Weights of a small transformer language model.
Size: 14 layers, 2 heads of 32 (1 for keys and values), MLP 256 GELU, vocabulary 8192, 1.69M parameters.
Architecture: LayerNorm before each block, rotary positions, biases, untied embeddings, attention and MLP in parallel.
Training: a variant of SOAP for these matrices, 121M tokens, 3705 steps.
Each number is 500 + 50 x the weight over its row's rms, rounded and kept within 0 to 999. Layers, rows and columns count from 0. Numbers have three digits each. The size before them is the row's rms in percent of the matrix's.

# layer 9 MLP down, 64x256, rms 0.136, rows 0-63, columns 96-127
101:457530567527480418504490506476481369415543542477502503424499500447496520517495524533492432461515
093:433430554506552497501465426474479408492499490499432502469511509477471533574571469547590561367561
087:525540521477456536448485502478458610476507481460488465543529459552441498549481432485534449574482
105:556489522553500504543564543521497472449405513513329495582457453501526537487610533406440501639540
097:420567431554388454496497446482533535501454514501537563526525602475460436567589479482468474545527
098:420457478559471527538505438482530372495435490489450506576373462480500452481519524470533463506509
104:549529473543471587531541460507528528512411416448466506509480431486586476525623564402432462553549
092:509507548464512405471440557410472563444499499531455461513482464482476409528392388513455437531516
092:494446514454597535455456587481470529443501443495515446528496514461504513556573521524488443532466
103:457426450528488493562578523499556528537470460545560458460634465471494412543395461525523474420500
107:552398526467602463503509574497536513480454430478511481482441402499506458470321639490478548409519
092:511516524488448586527485554518512597453526526516512500504536603531497470515474416455499550489482
097:589591460467489644503489473558526540483528515551541529599521482500480526480533448437508475475479
097:612450454535453539525517508568482650553469558519599481537578496530478473434567451502584498492512
085:503489497488529535484464529514474548408498474414505543575587540470465560516471409519504532446534
101:524483468498434520557529549533487460468506525527506469587503437540504516521583599538472499490473
102:610453534446509425469452500441477626494502480466443469569498478511454511513376531529542429507515
088:537560484494519529476449464580443524496442512453441419637504410460497581483657446403480493464488
098:463543575530441538520460421510488536429585536551385513508467425561480460509508511558528506495458
091:529512561492511596483412528522484564466479530467438482473333532434457533453547538542456530511572
093:506542403506510560466436502499459513544498557485450471560361442465455488477503536509510442558499
096:525478523480483512465489476574484412454578465484541512439632558527431481544475591508490545477460
107:570484577533538463518543434511517483436525449576521583519457491541502563501524602544535447524487
095:458365533458502558493527602434511415519483451539498471438560506469520510497451558488512575510529
100:338505579487510531536523528505527380523444575490490416492538377421504589511443486489465509440429
088:448400485478532481443493551481499518406511500440446482457553479526496419445492496517514531498532
094:538490494489526345498499560457479467528522513479484543560367435478498522447527490502460395579513
100:458444375504512558482437503497517429465527571547467471518406485514477476403466598546533418505494
107:556487376456471622474493595490469539497456441504566543559557556606448556572572579512496531429458
096:470468512538522453490460486393494524538473421457551462512433563566519435543376493500535515483523
108:545524473527606601489487542478476541450570542473503489532508320524479585530592554561487469434478
101:551440587467482569528494488467486493490551491588470489469506520527510529455489475574528439494442
086:508524511484461423491477492466488620455460467514508463548511484450514371508550553591519514410558
099:506540592551442509525508531537504487531455508477421459464458540505508519491464570502444503506454
094:511433592464517398449470619409480434595491478488480428400463525481493557551585504506558441424523
097:527458485498554467492464614541454515543550507506575454547514452449489565408369500571517502468444
103:405437483550465489530480587488559398388396522505482527493478501540530490538738551437486542439493
088:546479515476549556493518535584519485508492555518383572498509510438492599425623499490460553514450
095:473470489535514395597522504485577621566500535451486566508379564511506503424575372447473495494545
106:389508440518566586551539464562534469483523499571520517481482590462556582472466481473469482439519
109:439545503472474370448456499556442450535525423499560453495536465515430527590564520549508520525460
103:463517552555600544477486418554482539501439517514477494413421538516425398576487546506526535546513
098:400451564429447489464482544442456434484545517408526508533561535458516435512473459455468502452482
102:567575517501518418470418564471486449548458397415492509436489463474467541524552579556566444512456
110:551577563459525463499505495461510479431408500429543473576564468428540560486525508443465508452510
112:562495525507563407534494479487502528391433528496480444441552501418498505478487466471427583512534
143:491523494507443452502515471493538598526461407557445494556538528429531442491450486523515504509495
101:524447479467555659445506482527483556554542521409534503522499496516507543508627492504540422512461
108:453476590473549489488463411496426466493474448532505474524572471490463613569556533465466517484503
093:560534436522390534539490432529503466414416566537472512505437455528556432506338519513445455482515
093:542550524503549529504460466576502542571464487456458533553480486482515483491467513411426507566498
121:530478504530523562491489530552475502447565488546526562450527489565454498450474471552577506515458
110:489531533433471487464456463462468473552500453572464461471572395498514538494481441508548484438528
100:469502447504549529473481516443485419560561534484505467515466432516455577526435522521516465377453
097:470508443517394513480454452519517475462473526446546495410458366445463448440397466546491525526544
110:420417544512499425562506571526499436499506589482545469523497593458511428444490535482494482549484
106:523576383547501579638557508522550560505445513486465456506545443460575531477504422465419446586562
089:448495466545386445520499528561515514486441456562464539488501532575522423471447534498556587436393
106:526438585470483517482480400501485406503482483519468540386552541496528445603434587542469525614401
088:541466481456515499451467539572483576564493494525493503489475516470488504464410463545504534661455
086:469562558402495528463484493553467614461514498470478530459474563585464495547595449488561591550475
090:462515530550521483526512469517520630500490528509443554510504488558514431498521502550571443479567
103:465458562560568466485438512510445384539477530581532493501499498459440546541484547530516459461497
110:423571433482550476508521538475547399574522545515606552447518503483487457520489511598456480484528